config = dict(
    num_hidden_layers=14,
    hidden_size=320,
    num_attention_heads=5,
    num_key_value_heads=5,
    head_dim=64,
    intermediate_size=960,
    vocab_size=4096,
    hidden_act='squared_relu',
    norm='rmsnorm',
    norm_place='pre',
    norm_eps=1e-06,
    positions='rope',
    rope_theta=291000.0,
    rope_fraction=1.0,
    qk_norm=True,
    attn_scale=0.132,
    bias='none',
    tie_word_embeddings='early',
    parallel_block=False,
    extras=['local attention windows', 'shifted keys', 'value embeddings', 'hashed n-gram embeddings', 'a smear gate', 'an embedding shortcut', 'learned residual scales', 'skips across layers', 'capped logits'],
    init='orth',
    init_std_qkv=0.0284,
    init_std_o=0.00537,
    init_std_up=0.0284,
    init_std_down=0.00537,
    optimizer='muon_variant',
    learning_rate=0.0181,
    beta1=0.9,
    weight_decay=0.0074,
    lr_head=0.00975,
    warmup_steps=0,
    schedule='wsd',
    decay_fraction=0.892,
    decay_shape='linear',
    final_lr_fraction=0.0,
    batch_tokens=131072,
    max_seq_len=2048,
    doc_mask=True,
    train_tokens=631300000,
    max_steps=4817,
    dataset='wikipedia_en',
)
Each number is 50 + 12 x the weight over its row's rms, rounded and kept within 0 to 99. Layers, rows and columns count from 0. The size before them is the row's rms in percent of the matrix's.

# layer 5 MLP down (transposed), 960x320, rms 0.0909, rows 429-472, columns 240-319
094:45 42 60 57 46 46 52 51 50 34 51 50 36 48 50 57 50 72 55 47 42 57 61 32 34 44 31 55 59 32 41 42 33 59 68 40 37 52 54 62 60 40 21 69 65 39 59 67 39 38 46 46 43 66 41 56 63 39 38 61 43 64 62 32 53 54 48 64 48 53 40 23 79 42 35 44 63 63 62 48
105:42 82 61 54 56 47 32 37 23 51 62 74 60 62 50 63 47 54 54 46 54 54 48 34 57 48 47 46 51 64 56 52 49 36 55 58 34 70 45 47 48 43 55 41 53 65 50 42 62 43 73 50 38 47 52 59 39 46 58 58 51 52 28 29 53 65 20 48 41 48 59 47 30 61 40 51 48 66 42 54
108:42 47 65 56 60 54 47 50 33 49 34 50 28 60 44 47 43 42 51 45 37 43 66 37 56 38 39 60 36 41 71 36 41 31 25 35 54 34 54 57 50 43 69 62 50 27 61 44 29 51 44 51 33 52 61 58 48 67 52 30 72 68 57 62 53 34 65 70 56 62 57 57 46 60 41 44 49 46 44 51
096:29 54 79 44 37 50 41 55 58 33 63 64 36 26 44 73 10 62 43 46 31 32 47 34 40 27 55 51 51 53 41 40 23 52 56 43 47 69 43 69 52 52 35 37 59 51 36 58 51 47 51 67 48 55 46 48 71 49 63 40 50 52 60 45 75 52 57 50 69 66 69 52 56 41 42 42 53 45 45 37
101:74 47 48 48 76 36 56 52 49 47 70 61 67 73 62 54 46 60 51 48 33 44 51 54 46 53 63 45 40 74 67 34 60 28 50 70 61 54 69 53 45 58 38 60 49 45 39 62 48 67 76 51 50 55 66 61 43 48 58 48 60 59 67 34 42 35 49 43 35 43 38 44 54 29 43 59 47 54 56 58
100:42 63 47 43 60 68 36 54 53 46 61 41 37 62 47 62 56 56 57 28 50 41 27 48 52 32 41 48 27 53 24 50 33 38 50 49 69 47 48 61 43 21 46 63 62 59 69 61 55 45 48 52 66 42 57 69 37 50 43 37 57 52 41 46 43 48 43 50 61 79 71 64 43 33 78 61 64 83 43 47
098:52 42 44 44 45 55 51 34 40 40 41 26 47 66 44 54 21 67 49 41 57 51 45 69 57 41 36 56 38 43 40 48 38 62 37 66 51 43 54 57 42 45 39 56 49 64 65 54 58 58 59 53 46 43 28 67 49 70 50 48 45 52 52 37 64 43 53 57 40 57 40 65 60 44 30 66 28 48 58 35
101:75 49 58 53 37 55 32 33 49 58 66 40 43 51 50 51 58 68 57 43 53 51 27 63 60 73 61 65 57 52 44 55 40 59 34 48 57 52 67 42 51 72 58 58 69 48 56 45 67 60 28 54 50 56 44 29 61 49 52 57 34 61 58 53 45 82 59 44 48 60 44 31 43 55 34 56 35 55 31 45
096:35 21 59 35 64 47 40 51 68 67 58 36 56 65 33 62 32 49 40 76 52 50 66 68 34 38 56 60 54 55 49 57 34 38 60 55 50 46 51 65 31 55 72 47 47 51 44 25 60 54 58 53 53 36 42 47 59 42 34 44 81 49 64 37 58 43 33 43 34 33 56 53 66 32 66 51 44 42 53 43
100:68 52 24 49 56 39 60 69 54 40 55 34 45 75 26 64 39 45 70 35 48 54 31 62 29 46 62 48 63 39 72 69 56 45 42 66 62 57 39 54 51 80 71 69 41 36 64 38 62 38 61 41 58 65 53 53 37 23 35 72 59 56 51 55 52 72 49 63 51 52 45 50 33 54 32 48 55 60 51 75
095:61 58 57 42 40 47 52 48 44 50 55 45 56 41 52 45 54 65 47 51 38 35 46 38 69 38 47 68 46 51 66 64 49 58 35 74 37 20 69 60 64 48 60 66 41 71 67 67 56 48 21 45 61 36 49 50 51 34 43 14 57 69 57 58 50 37 34 64 35 45 25 44 43 48 66 44 63 58 38 79
092:52 54 47 51 49 39 37 36 44 48 55 66 18 67 37 50 49 63 59 41 37 49 31 49 26 31 60 39 57 43 48 43 59 46 45 62 38 62 49 46 32 53 32 49 32 35 58 45 60 30 26 39 58 54 54 55 50 43 55 62 56 50 68 52 57 37 59 48 67 56 45 41 54 43 64 69 33 53 35 32
103:63 53 45 52 52 50 48 34 54 44 53 59 52 57 35 41 12 34 51 43 31 52 64 57 32 45 44 23 52 64 43 67 77 52 57 58 43 61 47 49 39 39 41 22 62 39 84 55 57 63 42 46 54 44 65 34 51 63 58 62 33 56 51 40 50 64 54 37 46 59 54 48 42 26 47 32 47 49 35 43
108:41 25 52 47 52 61 54 50 35 63 41 45 47 60 60 40 69 66 28 48 38 50 37 64 38 46 47 76 50 54 49 63 61 57 51 48 82 30 38 42 46 45 38 51 51 22 45 54 45 49 55 25 51 44 52 58 59 49 62 52 46 47 35 57 59 48 47 65 55 51 35 60 29 59 35 35 50 52 41 68
099:55 48 43 23 65 62 60 56 51 72 10 42 37 57 46 70 72 47 48 59 56 63 43 32 63 39 46 56 37 44 62 62 46 49 46 53 59 67 53 39 54 43 38 52 50 58 72 36 45 46 40 64 54 45 38 73 50 63 29 57 56 49 30 44 43 58 80 61 50 29 47 56 48 48 44 39 38 50 63 57
101:40 33 48 41 42 68 51 27 58 46 39 48 57 32 30 43 62 59 54 43 46 41 32 46 41 56 69 18 51 46 45 57 57 33 57 47 44 49 60 62 28 69 48 35 44 54 49 61 60 56 53 46 43 42 52 68 72 54 38 54 48 48 47 38 49 44 42 62 43 39 33 52 51 28 69 57 32 34 65 54
098:49 46 51 50 39 34 54 68 51 43 54 32 42 41 47 53 58 64 59 40 36 37 80 59 65 53 46 58 76 45 49 44 49 46 28 40 51 40 39 67 57 62 74 38 61 63 44 27 61 54 38 68 58 50 51 17 54 64 55 38 61 29 46 34 45 41 44 47 60 58 59 71 54 64 52 52 51 43 46 46
093:39 46 53 46 52 50 55 51 50 69 50 53 46 57 53 55 44 51 56 39 42 53 71 54 61 38 58 38 33 48 63 65 38 56 68 54 66 51 33 38 48 63 48 61 48 58 62 42 53 63 39 40 53 49 57 55 53 53 44 48 18 47 24 52 45 49 43 55 29 53 46 64 56 58 47 59 67 44 52 44
110:45 33 20 42 52 46 63 61 55 50 58 47 34 54 55 66 72 47 51 23 45 59 53 51 73 47 59 51 55 53 52 28 54 44 66 35 51 63 48 54 44 47 55 82 54 51 56 53 40 57 48 43 65 50 65 32 47 51 46 40 43 56 53 62 59 54 60 57 26 41 60 29 43 47 58 56 60 55 36 52
102:27 47 49 41 42 39 57 56 48 48 50 39 43 82 52 60 53 69 51 30 49 61 45 33 30 61 56 56 42 39 52 23 45 44 54 67 48 53 41 57 69 42 47 80 58 64 64 43 55 53 47 41 42 21 58 31 44 71 44 45 59 57 35 60 61 45 63 59 61 58 80 54 44 58 37 21 57 52 67 55
094:63 54 35 52 53 43 50 64 45 66 36 50 51 50 68 62 33 57 65 69 43 40 51 39 54 47 44 51 63 41 64 66 53 53 45 62 38 54 37 35 61 68 43 43 41 41 60 62 52 50 54 12 32 61 67 20 65 57 41 56 40 42 49 44 61 39 60 66 40 41 37 54 54 61 22 41 61 78 45 54
091:61 44 46 48 58 35 38 35 52 53 52 72 53 60 62 44 62 57 26 47 55 58 59 49 52 39 54 34 40 34 58 41 57 55 32 71 75 48 53 55 66 56 41 59 64 53 59 42 56 43 35 52 65 34 56 59 29 52 39 52 50 28 49 69 58 57 51 50 41 27 49 47 74 42 43 67 43 73 51 49
095:43 46 33 56 42 61 52 47 29 51 56 38 40 53 45 65 59 54 52 46 42 54 46 43 54 70 47 58 62 68 53 76 45 50 37 56 33 48 66 53 25 40 48 24 55 68 38 67 68 47 52 69 50 74 54 62 60 71 36 30 49 49 73 41 35 63 47 40 28 61 60 57 50 61 46 42 55 46 45 35
085:62 38 56 51 50 49 63 31 45 58 55 52 51 40 61 45 47 56 40 62 56 59 61 51 53 31 40 33 48 51 73 46 31 71 44 35 62 58 41 66 51 38 60 63 49 51 64 47 43 25 58 43 52 14 44 49 43 21 43 36 60 41 48 63 39 45 53 47 54 48 35 35 38 61 67 63 44 47 60 37
101:54 62 72 36 77 43 43 56 63 52 55 43 51 56 40 39 51 59 53 60 48 57 44 76 59 51 50 39 47 59 60 59 58 34 42 49 46 50 24 61 40 37 28 71 59 45 61 30 51 55 77 50 65 48 57 48 66 53 62 54 50 58 52 68 72 46 44 62 66 43 70 47 32 59 36 45 52 35 59 52
101:53 28 50 48 68 49 45 46 40 49 47 48 43 62 52 58 41 64 47 38 51 60 61 48 74 55 56 24 27 52 43 74 61 64 25 62 56 46 46 48 47 62 41 53 64 66 54 28 42 59 43 52 42 81 44 44 39 50 57 53 62 43 53 63 47 38 38 65 69 43 47 54 23 43 45 37 64 34 56 67
097:26 18 44 50 53 64 54 73 57 54 74 50 46 61 30 58 56 58 69 58 58 41 42 41 53 28 51 64 59 44 67 43 57 35 36 55 49 37 44 47 68 50 50 70 58 48 72 56 54 37 57 52 33 38 39 59 44 49 56 43 74 58 41 52 49 19 35 67 58 50 46 52 43 62 57 44 50 47 35 51
098:44 50 29 43 46 76 60 45 64 52 24 62 49 41 51 48 39 72 45 55 46 39 43 54 65 33 59 45 59 50 56 48 60 50 63 51 47 72 52 46 55 40 24 49 43 52 69 75 56 47 76 57 52 54 52 46 48 51 57 62 69 56 48 51 64 43 28 64 59 45 49 57 54 50 49 68 40 63 66 44
101:53 17 86 36 67 30 41 44 50 69 52 29 59 64 32 49 70 60 38 38 50 68 64 40 55 55 46 66 48 55 51 57 54 40 45 55 31 34 35 50 53 55 41 41 70 47 38 33 69 59 32 51 63 37 42 33 41 33 33 17 59 44 54 45 59 40 48 70 41 60 36 78 23 53 48 67 78 56 47 60
101:69 49 50 62 47 41 56 54 50 48 74 43 77 54 53 39 62 59 47 38 53 56 59 46 32 46 69 62 42 80 46 57 67 60 30 55 48 44 46 33 64 46 37 40 29 32 27 62 74 53 59 61 55 64 68 53 56 66 42 36 59 42 35 50 79 67 47 49 34 63 53 27 45 53 39 44 65 63 28 26
097:58 49 56 57 37 42 46 47 84 60 35 41 48 61 70 42 43 28 56 79 64 71 45 40 53 40 61 60 41 59 58 52 44 36 54 44 37 32 37 50 52 65 53 45 59 77 52 39 64 26 53 46 30 45 49 70 31 37 37 58 60 44 47 24 40 56 43 65 61 44 29 54 38 41 41 52 56 47 22 40
102:52 58 45 64 45 61 58 43 51 51 45 42 36 42 47 45 59 48 49 36 51 54 56 58 63 61 52 56 48 36 46 47 57 73 46 55 48 48 68 45 52 24 31 73 78 55 47 87 51 52 38 28 60 47 45 74 53 77 38 31 48 59 63 36 64 45 52 57 46 62 66 47 69 48 55 67 35 34 60 43
097:57 51 35 68 63 52 47 58 72 57 30 44 48 53 63 60 48 44 50 46 65 59 56 49 34 56 40 51 62 65 48 47 64 53 38 56 69 64 55 70 58 55 62 59 37 60 70 54 50 49 57 47 47 42 32 36 43 45 62 63 71 62 47 38 62 47 57 33 55 57 26 58 49 63 56 54 25 73 53 59
105:37 48 69 56 43 46 75 51 63 61 45 60 50 39 53 36 42 46 52 45 46 61 42 50 43 54 67 32 51 50 53 57 60 31 77 36 32 65 68 58 49 02 47 40 49 47 42 51 32 42 30 60 63 30 38 38 31 58 36 40 54 56 54 70 57 58 39 70 45 55 75 51 57 77 44 55 54 48 38 50
102:34 68 33 39 15 40 59 25 60 44 61 69 71 53 57 59 47 46 38 53 42 59 51 62 53 51 57 79 46 71 50 81 64 46 40 35 67 65 67 50 59 43 57 53 48 35 47 57 47 51 51 72 54 68 38 53 37 50 54 39 44 42 54 45 51 33 63 41 54 62 49 65 52 60 27 46 55 23 54 64
106:49 52 51 56 37 46 40 59 38 34 64 58 43 78 59 55 54 35 70 60 72 55 74 54 44 63 65 37 32 41 46 58 50 56 48 49 35 54 44 48 41 48 78 54 39 64 46 54 18 51 57 73 25 27 64 34 44 58 37 62 64 57 57 34 57 70 70 54 49 59 59 64 48 47 66 56 48 35 49 44
096:47 71 42 53 53 69 47 58 46 39 44 31 53 63 72 39 59 64 32 70 48 46 43 68 37 47 56 46 56 60 39 53 53 40 37 64 54 61 44 54 42 33 63 52 48 38 70 45 45 55 73 61 39 58 69 40 41 51 54 59 40 52 52 38 22 71 56 59 48 66 43 52 68 37 46 54 62 54 46 46
097:52 43 31 40 63 43 27 36 30 25 40 51 43 60 44 35 47 60 61 50 47 35 90 39 41 55 55 33 51 39 45 48 68 54 65 51 28 48 59 75 55 50 34 48 38 43 54 26 25 56 54 32 62 48 48 68 26 43 63 57 53 33 62 53 56 23 67 59 73 28 51 54 51 59 45 74 50 51 56 43
094:47 43 63 59 42 77 62 51 45 46 50 57 46 51 55 31 43 47 69 33 51 42 66 31 55 53 49 50 45 56 34 65 49 62 70 40 64 59 51 24 53 60 65 52 43 57 49 37 42 49 54 48 68 54 68 54 61 49 74 40 33 49 37 38 50 50 50 34 59 44 35 72 25 50 57 44 58 49 54 60
097:37 59 63 49 30 54 56 40 32 49 61 64 42 31 62 63 47 62 47 52 45 48 66 55 58 74 56 64 56 54 59 21 39 42 42 53 27 49 43 56 38 40 58 55 54 41 40 25 70 61 67 55 38 39 49 41 79 71 48 58 49 50 46 86 70 43 45 69 59 53 51 57 66 49 53 54 40 53 46 88
104:42 62 78 44 52 48 53 55 43 47 45 30 41 58 40 49 47 59 72 55 39 58 79 54 45 56 33 61 62 44 46 31 35 42 26 64 56 41 50 55 35 38 38 51 49 61 59 45 55 53 41 27 54 52 58 65 55 59 55 29 63 52 56 53 54 67 57 63 60 33 67 45 38 58 62 50 50 40 57 29
106:39 54 75 48 41 53 43 23 68 54 65 55 55 76 52 50 61 65 42 47 41 69 51 54 44 57 36 71 51 54 50 63 48 62 45 52 57 70 51 38 46 61 40 47 43 49 52 48 35 48 55 82 56 55 50 50 63 50 52 46 68 64 71 58 38 54 72 56 52 59 75 51 40 34 46 56 55 50 53 64
100:18 75 30 52 37 42 49 40 44 50 36 31 40 34 44 63 58 48 58 50 50 58 50 52 54 49 39 37 25 41 42 41 71 37 60 40 67 47 76 45 58 57 64 69 50 47 50 28 48 32 45 38 43 48 59 50 61 53 46 38 53 28 50 30 54 45 53 37 70 43 65 47 60 25 34 53 48 50 58 32
102:39 36 46 45 42 64 45 34 57 26 63 34 60 81 40 46 53 51 34 43 58 88 40 48 44 44 53 37 59 37 59 42 45 34 22 65 36 64 43 57 41 51 66 36 52 30 47 49 55 64 56 37 42 53 48 43 64 61 50 53 57 40 65 45 56 29 66 52 38 48 53 52 31 37 45 63 44 39 33 40
# layer 5 MLP up, 960x320, rms 0.157, rows 430-473, columns 240-319
104:39 55 54 71 62 51 54 32 63 39 50 67 50 55 48 46 33 65 46 34 53 55 43 54 69 31 55 67 30 55 39 38 50 55 34 54 54 62 32 69 31 67 66 44 42 36 60 52 46 46 49 60 41 52 45 58 57 45 41 51 48 44 63 57 52 52 53 57 36 52 48 42 42 45 57 45 47 51 53 46
108:31 43 43 35 45 41 55 27 72 38 72 48 59 39 32 53 53 39 33 38 43 50 43 29 46 45 29 46 56 64 45 37 60 58 59 42 46 63 42 66 43 56 47 64 43 31 56 57 46 43 45 62 53 52 57 69 54 65 41 33 79 55 52 49 65 42 45 41 54 52 47 41 40 68 52 48 41 47 51 62
098:73 49 37 46 47 51 44 57 33 64 60 43 44 37 41 46 54 53 56 43 37 30 62 50 38 48 65 63 36 53 53 61 41 41 46 54 40 59 38 48 59 53 66 53 64 54 50 31 47 43 55 55 78 75 70 28 33 48 35 43 56 52 42 53 44 45 41 43 61 53 62 55 41 53 64 49 55 47 53 58
102:33 43 55 71 51 44 47 39 52 32 38 57 72 65 59 61 52 65 44 78 39 50 56 45 68 59 46 61 51 52 62 41 54 75 63 57 57 72 42 51 64 58 31 50 33 38 45 64 45 70 31 39 53 41 37 49 46 53 41 68 30 72 26 50 49 37 58 42 57 49 40 46 48 58 64 64 54 53 55 57
098:33 58 35 74 60 67 35 56 18 60 59 61 71 68 66 44 60 46 43 57 50 68 37 40 39 53 44 61 34 40 47 37 42 37 48 55 45 47 64 57 55 43 54 64 50 65 59 33 52 33 42 82 37 35 39 43 54 46 39 40 69 38 54 57 51 45 62 50 50 46 44 44 72 59 29 43 50 52 38 57
096:36 42 70 58 36 53 35 70 40 48 35 50 68 48 65 73 39 83 39 30 73 63 51 59 45 60 69 45 53 44 30 73 64 32 40 54 26 38 49 87 71 41 57 32 48 53 96 54 39 63 59 57 51 41 38 58 47 59 46 45 57 56 41 75 51 72 39 37 26 43 51 45 42 54 27 51 57 72 55 50
105:53 57 57 63 45 68 45 29 55 39 46 49 42 32 41 53 50 46 56 62 65 63 50 58 66 71 41 45 45 40 54 47 49 34 48 64 51 33 50 67 60 69 60 65 58 59 49 79 40 51 48 47 40 50 36 43 48 42 52 37 55 55 43 36 44 17 26 64 27 61 60 35 24 44 41 63 62 34 62 54
100:39 69 56 48 36 53 48 47 42 68 73 52 57 37 64 68 49 51 57 62 56 48 58 69 49 56 43 37 44 42 55 47 49 39 74 42 58 59 52 49 50 61 75 61 49 42 32 61 45 38 49 69 50 51 51 40 55 35 55 48 78 41 41 61 37 52 66 29 50 30 45 54 56 40 33 43 42 70 57 48
101:73 38 60 64 56 52 29 58 44 40 27 40 59 37 39 50 38 71 58 55 36 42 54 39 53 40 53 41 67 39 54 49 56 70 52 48 43 46 45 56 56 42 61 60 38 47 70 40 57 33 43 46 36 69 40 34 63 46 51 41 54 67 52 39 32 38 56 36 52 32 44 54 68 45 52 39 52 33 60 52
093:44 54 52 45 34 45 57 71 44 42 56 42 44 47 35 54 47 56 36 40 38 67 63 38 61 43 52 37 46 41 52 63 70 39 50 49 48 39 65 44 46 46 73 33 66 39 48 65 44 55 21 61 54 46 48 68 42 62 64 52 30 46 32 50 49 56 35 71 52 53 52 23 48 45 51 47 72 60 36 43
091:51 53 50 41 65 74 63 44 63 56 54 46 53 56 44 73 70 40 45 36 37 49 67 57 47 41 53 53 32 51 54 64 37 46 49 61 57 44 28 74 59 51 41 55 35 45 54 68 50 57 55 57 70 14 39 46 46 66 70 49 43 24 41 46 56 46 70 41 69 48 42 33 32 44 55 52 67 38 40 50
100:53 45 45 77 40 37 43 50 33 48 36 39 61 69 45 24 39 40 54 56 43 49 59 55 52 30 50 62 69 68 54 41 42 57 62 59 65 61 60 50 44 36 47 51 28 55 56 37 51 43 30 44 67 47 00 62 50 25 25 42 70 51 30 51 23 67 51 53 50 60 65 72 66 39 47 30 49 56 60 36
103:44 63 34 56 61 52 27 59 67 56 57 45 74 37 66 62 28 50 64 66 57 63 51 50 37 39 37 61 43 45 36 50 65 58 47 54 56 52 60 68 57 63 58 54 61 17 45 59 55 33 69 39 58 59 51 43 41 47 37 56 39 45 32 27 44 17 45 52 55 50 47 49 40 58 49 38 31 49 59 45
103:40 46 55 46 60 85 44 61 52 55 20 49 42 76 63 62 45 63 58 45 56 39 52 50 56 59 43 47 48 31 78 47 40 40 41 34 34 44 61 42 67 39 53 56 40 52 46 50 51 33 32 50 36 50 51 56 30 51 46 37 59 50 58 40 45 35 56 47 61 46 47 62 32 50 60 39 47 48 55 79
100:26 44 52 62 64 68 57 52 47 51 53 47 53 14 45 72 40 53 50 67 47 57 39 56 62 64 74 34 58 33 54 41 48 41 53 37 71 48 53 62 45 41 36 46 58 58 33 30 41 57 61 60 59 53 52 45 69 49 69 36 39 44 38 50 55 39 22 56 52 21 44 52 67 55 42 59 43 42 53 70
101:52 60 56 53 41 38 59 51 36 51 69 53 58 36 60 29 51 62 72 43 23 37 57 60 49 63 64 42 51 51 66 36 63 38 60 72 45 44 51 73 71 49 63 42 55 60 52 38 42 27 26 64 42 49 53 54 57 51 53 56 50 46 44 48 44 34 63 58 61 73 56 41 62 41 64 45 41 44 56 47
098:53 24 49 48 57 42 34 49 58 44 39 52 42 53 55 32 49 34 65 70 48 54 45 38 70 57 44 48 59 41 38 40 60 57 55 33 29 60 25 54 60 57 52 79 64 39 47 75 38 38 51 62 64 43 52 40 32 49 50 45 47 43 52 50 27 52 69 51 46 41 57 50 46 38 55 51 48 55 64 70
117:24 37 39 46 38 48 57 57 38 58 52 45 36 60 51 39 51 51 46 69 71 44 63 30 60 56 62 65 59 62 50 30 41 41 54 35 34 51 46 55 48 46 60 50 28 34 50 49 76 35 58 40 55 56 57 65 53 37 51 50 68 48 67 51 43 61 60 47 28 58 37 30 51 48 58 55 65 23 60 51
100:23 58 66 70 31 60 58 57 48 39 74 71 46 61 51 59 51 55 48 60 45 53 56 43 47 59 51 71 45 57 55 25 34 43 67 55 53 56 31 62 57 58 51 68 36 49 32 34 43 68 21 52 54 23 52 41 56 44 45 61 63 60 24 48 44 24 57 50 70 53 43 62 42 38 52 49 45 26 77 61
089:37 50 54 70 50 65 42 52 38 46 69 70 39 45 47 51 49 36 50 44 33 49 38 77 60 48 49 56 55 48 46 25 53 63 35 33 58 53 47 62 52 60 36 65 38 57 59 49 31 56 49 45 54 50 58 48 45 46 39 55 50 62 59 64 53 57 53 66 43 56 62 46 37 35 62 61 45 19 54 63
088:37 56 49 53 43 51 65 50 51 52 51 48 39 35 51 56 44 51 40 37 40 52 36 73 48 33 58 65 55 45 60 58 49 42 51 46 50 56 35 62 40 75 50 49 62 46 52 51 62 57 49 42 49 60 27 50 52 32 50 44 66 51 46 30 39 49 65 36 44 47 51 57 49 26 43 64 26 19 53 71
097:28 51 41 43 42 52 35 47 33 44 36 77 55 57 42 66 51 51 61 63 49 66 21 47 24 66 44 42 53 27 66 57 65 39 40 72 38 52 66 63 63 43 47 67 51 57 41 54 71 25 57 69 26 71 57 44 46 56 69 35 67 55 39 48 41 52 53 59 45 38 55 57 59 70 40 73 43 55 57 51
090:37 70 61 55 56 50 45 53 53 33 37 49 44 39 40 36 72 63 53 40 72 54 38 41 38 52 39 52 27 63 51 52 75 34 41 63 21 38 43 35 37 24 65 53 52 43 52 50 44 50 44 62 58 38 62 53 62 55 52 56 41 73 43 56 43 52 63 34 35 71 74 57 54 60 41 70 61 54 57 47
105:67 62 46 36 58 47 39 53 58 63 31 50 64 57 50 35 59 48 56 54 69 48 50 62 40 33 38 41 39 59 60 61 59 46 48 71 41 55 50 75 51 40 62 50 49 54 36 20 70 30 23 56 69 60 54 66 48 60 76 55 49 59 49 41 63 16 50 52 58 63 26 49 52 47 64 40 45 53 65 60
097:52 50 28 45 46 51 38 51 43 40 54 42 52 36 39 38 35 64 62 36 68 57 24 50 42 50 69 38 34 41 41 54 53 51 47 47 69 33 62 59 56 52 62 66 41 48 66 58 42 27 63 46 61 68 43 47 55 53 60 64 61 50 69 40 47 32 32 49 38 53 53 34 50 55 41 67 39 56 49 65
096:32 49 60 40 69 30 37 68 57 41 68 51 50 71 66 49 50 64 58 50 49 39 32 23 38 69 39 53 70 47 22 40 47 54 46 54 49 40 63 59 65 54 48 71 58 43 46 67 39 50 53 45 39 48 34 50 72 69 56 37 54 34 55 40 60 49 34 44 38 39 44 58 62 52 51 45 40 47 65 34
098:34 51 60 49 41 63 61 46 56 26 57 61 65 76 47 32 41 33 58 47 65 56 48 81 51 44 59 82 39 40 45 54 41 62 50 34 45 71 49 72 45 60 53 49 38 58 38 51 58 49 49 47 59 53 65 63 57 35 52 30 52 41 50 36 50 56 63 50 54 53 41 53 48 51 67 57 53 52 57 57
100:46 52 46 29 73 60 49 52 46 47 42 56 45 42 46 40 60 51 65 67 65 43 71 71 86 68 61 33 44 27 40 59 51 40 50 48 49 63 57 53 37 65 70 35 52 52 41 41 55 56 36 39 46 27 50 38 63 34 28 66 52 62 75 47 37 35 47 63 66 80 36 29 54 65 53 61 72 56 46 54
104:52 65 67 56 64 47 37 53 67 45 63 40 67 49 61 56 56 38 57 50 56 57 54 65 42 61 50 54 57 44 45 32 70 40 57 32 55 52 49 57 73 45 62 37 74 43 47 52 43 64 58 39 49 63 38 48 54 63 29 52 46 42 68 52 64 53 33 69 56 30 38 44 38 75 51 58 59 44 18 51
087:65 63 61 52 67 59 25 42 44 40 49 50 68 67 58 36 50 38 70 46 47 41 45 55 69 23 53 35 73 43 57 63 29 48 34 47 41 55 39 52 37 54 74 69 46 33 69 50 41 34 47 44 47 61 47 52 58 51 63 77 66 37 31 74 38 53 55 27 53 49 52 42 63 79 47 66 45 35 58 42
101:54 37 65 65 59 57 49 63 47 49 55 33 38 40 70 56 53 58 35 49 47 57 41 46 49 51 38 42 57 48 47 31 43 59 32 57 27 63 50 31 54 46 58 51 68 63 50 63 64 79 50 59 76 35 45 53 50 50 33 46 41 41 56 14 18 61 48 48 38 53 52 29 62 47 29 70 35 33 52 56
104:42 50 67 51 52 64 46 41 79 62 40 64 45 57 60 37 47 43 40 53 68 32 59 63 33 42 60 51 43 51 45 43 52 59 33 62 55 58 57 70 61 60 52 77 42 43 70 37 41 47 77 60 41 67 61 34 39 36 50 42 44 50 57 63 46 54 60 49 56 43 32 41 50 48 31 50 44 37 37 67
103:63 32 39 43 56 50 50 43 50 49 42 42 53 51 50 51 40 75 49 42 51 61 39 46 40 36 39 80 55 36 54 55 53 35 60 38 49 48 61 57 61 37 31 44 58 46 33 69 33 59 54 65 55 60 55 58 58 28 54 51 49 48 53 49 45 56 42 34 52 19 65 23 70 64 35 41 52 51 60 50
099:36 44 39 37 53 45 50 32 40 39 61 42 70 37 65 38 68 51 45 31 54 63 64 47 54 67 47 56 70 51 41 32 51 70 58 27 55 66 51 63 51 28 57 41 31 38 42 50 37 31 27 41 52 45 45 51 72 41 44 68 61 55 51 63 37 55 33 35 52 54 48 43 42 52 62 43 48 48 45 31
101:59 60 81 57 50 58 45 28 58 39 60 58 48 60 51 43 61 50 58 52 43 31 45 26 39 46 45 55 68 28 40 57 51 45 30 68 57 51 43 44 38 57 46 69 64 63 35 41 39 60 28 58 51 61 69 43 51 57 31 42 74 44 51 54 52 48 58 45 36 54 58 83 75 58 61 57 49 41 66 33
093:50 57 61 31 47 43 44 38 59 49 43 51 68 46 54 47 38 65 51 39 49 70 51 24 36 43 48 58 44 55 61 34 51 66 68 49 52 57 43 52 56 63 70 64 63 39 50 58 41 38 53 67 62 43 64 34 46 45 51 52 56 51 63 58 65 52 32 36 67 60 57 61 44 45 51 50 28 64 60 67
093:32 56 73 49 64 49 59 62 47 75 84 30 53 63 39 45 57 68 50 44 48 43 53 49 56 24 29 65 44 46 25 56 44 44 53 35 49 48 48 48 62 63 53 41 36 18 56 57 58 59 63 42 34 69 41 51 48 25 51 68 38 44 54 44 52 56 32 69 41 34 52 47 32 49 42 56 59 25 54 43
100:38 25 77 36 61 57 41 61 50 51 36 51 45 41 47 58 38 39 36 51 51 58 45 46 50 43 41 77 63 69 68 38 38 69 52 53 57 46 57 42 49 43 59 46 42 54 71 43 35 68 50 50 52 77 41 52 79 46 56 54 38 55 37 57 67 57 39 49 38 45 35 18 71 58 39 49 60 31 62 38
094:29 47 73 67 59 35 66 65 48 36 37 38 53 42 56 61 56 41 40 43 44 46 44 56 75 48 49 41 50 53 42 52 30 45 36 47 55 43 69 64 75 38 47 39 68 30 50 44 81 87 40 42 47 40 57 49 45 48 46 36 40 48 45 59 42 36 56 46 50 44 47 27 47 43 51 49 49 54 47 47
115:54 51 37 53 58 45 63 27 47 47 46 52 42 48 26 68 38 60 65 36 71 49 70 68 75 29 43 63 65 35 35 53 61 49 27 59 38 71 52 47 39 45 42 46 62 54 57 26 52 50 55 54 32 41 51 48 49 56 65 41 56 49 46 68 57 55 48 42 63 56 61 57 57 52 41 42 59 45 63 35
108:38 68 60 49 44 61 35 70 45 52 44 61 57 73 40 41 55 60 54 64 52 50 52 29 29 75 37 82 45 51 61 60 49 57 47 59 40 38 62 46 35 24 54 31 66 44 21 34 53 28 66 34 27 53 55 43 63 34 48 50 43 57 49 29 49 48 51 39 63 53 59 56 76 67 48 70 62 54 56 59
101:54 60 43 44 69 33 75 28 43 64 39 47 61 39 57 54 48 67 46 58 54 56 49 57 62 73 37 60 14 48 62 34 53 48 71 53 42 66 56 47 53 48 50 74 56 66 41 31 35 57 63 55 62 56 39 52 60 19 55 40 51 50 48 45 65 35 44 56 26 60 46 59 66 60 40 39 42 42 54 51
110:58 42 48 44 42 55 39 68 74 53 55 38 60 55 38 42 66 29 37 66 60 76 39 40 57 38 60 40 50 34 45 60 33 51 35 68 54 36 49 49 54 50 73 40 35 54 46 42 70 59 68 32 46 43 46 55 52 75 57 42 48 47 70 47 54 50 62 52 51 53 62 75 58 21 55 46 60 50 37 43
104:41 56 55 54 46 62 40 47 60 54 52 30 63 53 41 33 62 37 53 45 52 47 51 55 47 55 51 62 35 65 59 68 57 35 55 53 65 30 57 60 44 24 32 54 51 65 47 44 41 47 53 70 67 65 51 50 50 70 43 39 30 41 63 63 55 70 51 49 53 14 85 48 65 63 55 50 47 59 63 67